{
  "head_dim": 32,
  "norm": "rmsnorm",
  "rope_base": 100000.0,
  "qk_norm": true,
  "attn_scale": 0.233,
  "parallel_block": false,
  "init_std_qkv": 0.051,
  "lr": 0.00464,
  "grad_clip": 0.5,
  "schedule": "cos",
  "final_lr_fraction": 0.0
}
Each number is 128 + 24 x the weight over its row's rms, rounded and kept within 0 to 255. Layers, rows and columns count from 0. The size above them is the row's rms in percent of the matrix's.

# layer 6 attention query, 96x96, rms 0.0781, rows 0-13, columns 0-95
size [ 65  85  74  83 121 106 147  94 104  91 104  74  88  89]
[[128 127 142 128 144 113  77  88 123 104 134 159  99  94 145 129 157 136  95 144 164 160 121 137 166 106 127 126 119 184 164 151 152 136 128 140 116 166 118 127 125 144 128 141  98 113 115 141 138 114 154  77 131 161  70 133 115 135  92  99 126 163 130 136 145 132 148 154 127 141 128 149 154 121  95 165 115 163  59 135  94 142 136  85 119 152 133 158 127 154 150 118 154 144 126 105]
 [103 100 112 145 117 131 116 117  98  87 168 119 134 131  92 131 126  92 137 132 149 132 114 125 156 151 117 116 160 125  74 120 115  96 131 131 149 132 120 154 153 111  98 135  91 146 124 103 109 145 142 153 106 114 119 115  88 127 132 118 126 124 107 174 138 145 132 113  89 100 117  95 152 114  87 120  94 147 133 109 165 172 106 155  99 155 139  81 151 142 112  83  96  89 180 164]
 [147  85 124 113 109 120 134 140 159 168 130 128  98 149 155 128 150  93 120  97 112  99 138 154 102 153 144 115 117 108 101 119 131 154 111 144 102 105  81 104 139 162 138 135 179  80 105  87 148 142  66 134 131 102 117 128 127 177 133 153 157 125 105 123 125 155 159 141 125 152 111 145 106 164 106 121 143 127 133 104 134  99  96 164 137  92  98 151 133 112 103 109 150 110  89 102]
 [148 157 136 144 128 139 101 138 135 128 155 151 113 119  97 124  96 168 161 133  92 127  95 114 135 134  82 162 100 114 128 144 137 144  80 121  99 144 127 132  93  73 126 136 111 105 160 158 130 102 148 107 120 106 145 113 135  93 135 117 116 113 131  95 118  96  98 167 141 179 109 133  99 113 131  76 137 132 119 127  66 112 122  83  98 116 158 159 163  95 148 122 118 141 119 118]
 [101 137  82 153 152 111 137 152 135 142 104 137 108 112 144 134 146 140  90 140 134  91 134 164 120 123 149 160 143 125 126 118 129 106 154 122 115 115 124 132 147 140 131 142 145 170 124 125 146 132 151 149 131 118  99 167  92  91 111 130 106 159 115 146 156 190 166 132 132  99 133 160 138 131 173 167 138 111 133 142 130 113 170 150 162 137  77 102 130 128  74 121 136 182 185 127]
 [116 116  87 110 145 134 102 140 160 141 133 121 157  87 118 128 112 105 199 140 102 128 160 150 104 100 116 151 149 106 150 138 131 123 155 114 120 127 128  93 144 165 112 111 142  96 117 182 131 108 161 137 129 145 125 113 128  80 151 139 145 159 136  79 149 114 140 143 113 138 100 178 177 117 116 137 122 101 165 133 104 133 148 108 103 173 168 118  95 135 122 126 118 145 165 146]
 [158 125 131 146  97 127 138 136  86 134 121 145 106 146 120 141 145 143 106 117 127 173  87 106 154 176 134 115 104 170  99  90  86 138 103 136 112  99 134 170  99 115 147 126 104 146 107  92 114 111 143 123  95  77  62 121 131 139 137 127 127 116 158 153 114 104 110 143  94 142 131 105 116 134 151 110 103 136  98 100 124 143 115 120 165  93 130 103 106  83 137 151 168 108  97 116]
 [159 141 182 131  93 147 134 156  90 132 133 158 140 145 118 140 133 135 122  90 105 167 124  78 154 158 125 130 103 132 101 103 139 145 112 169 111 102 123 152 145 104  99 115  86 103 120  93  91 114 123 138 146 129 124 146 177 133  98 108 103 126 123 107  97  99 138 128 136 147 140 125 112 172  91  92  88 125  97 123  99 127 130 130 158 100 137 150 142 116 152  77 139  92  92 114]
 [126 119 116 123 116 189 128 156 154 141 142 169 134 140 165 101 107 100 168 132 124 102 144 157 156 103  89 107 148 121 148 155 124 136 109 134 128 141 161 154 135 127 135 120 107  63 155 155  95  85  95 129 155 139 136 125 122 115 119 124 120  98 101  91  82 112 145 115 127 120 122 101 128 128  90 134 146 153 186 114 110  86 122 159 135 145 126 130 171 145 150  87 139 114 137 160]
 [130 131 135 127 104 132  84 120 146 151 110 140 118 157 151 115 139 173 111 143 109 115 134 137 135 112 132 148 115 126 142 154 164 168 124 157 119 126 106 118 108 148 148 138 131  93 144 115 117 150 171 165 156 134 128 139 140 110 136 157 121 110 109 123 146 155 126 173 170 143 155 123 100 188 122  61  96  98 133 159  73 141 151 112 137 139 113 126 153 121 139  73 143 103 114  71]
 [134 129 155 120 134 134  98  92 152 113 102 132 137 146 149 136 115  95 141 126  79 138 133 112 140 147  83 141 112 113 146  92 156 136 101 120 164 105 115 100 130  96 127 123 140  95 123 126  92 114  90 122 117 163 122 113 129 128 134 101 111 115 164 181 162 122 152 174 142 162  98 115 131 128 150 108 132 185 144 164 133  93  95 106 119 145 149 166 156  73 162 128 117 100  93 128]
 [157 141 146 169  88 127 119 144 102  85 108 101 137 108 152 135  99 138 170 142 135  79  86 102 179 111 150  94  97 117 123 121 159 161 162 139 173 157 137 142 143 116  98 128  92 141 148 120 122 149 140 185 130 139 161 152 107 131 144 117 110 144 118 122 154 132 157 161 151 122 142 110 149 128 109 117 115 139 178 145 120 133 170 113 157 131 137 149 104 118 156 149 106  85 126 124]
 [133 153 124  70 139 136 101 109 151 140 118 119 130 141 123 138 117 125 161 166 123  93 125 117 138 109 144 127 146 122 142 155 121 131 100 112 103 110  89 119 146 152 124 111 126 140 127  86 146  67  89  65 125 109 149 131 146 172 153 157 158 101 149 153  97 112 124 155 143 136  86 104 123 143 114 130 114 142 161 130 162 128 111 186 105 120 192 128 145  91 131 119 162 129 150 132]
 [132 139 117 114 118  84 148 115  98 145  96  95  83 130 130 135 124 114  97 124 104 105 104 155 127 132 167 139 124  86 119 132  99 154 173 178 122 123 150 118 110 158 140 134 131 154 127 136 105 131 179 155 114 112 111 191 140 128 147 175 120 115 111 147 119 145 151 134 135 133 109 149 125 111 187 143 137 116 162 110  86 149 150 146 119 111  87 167 130 121  99 144 169 123 106  90]]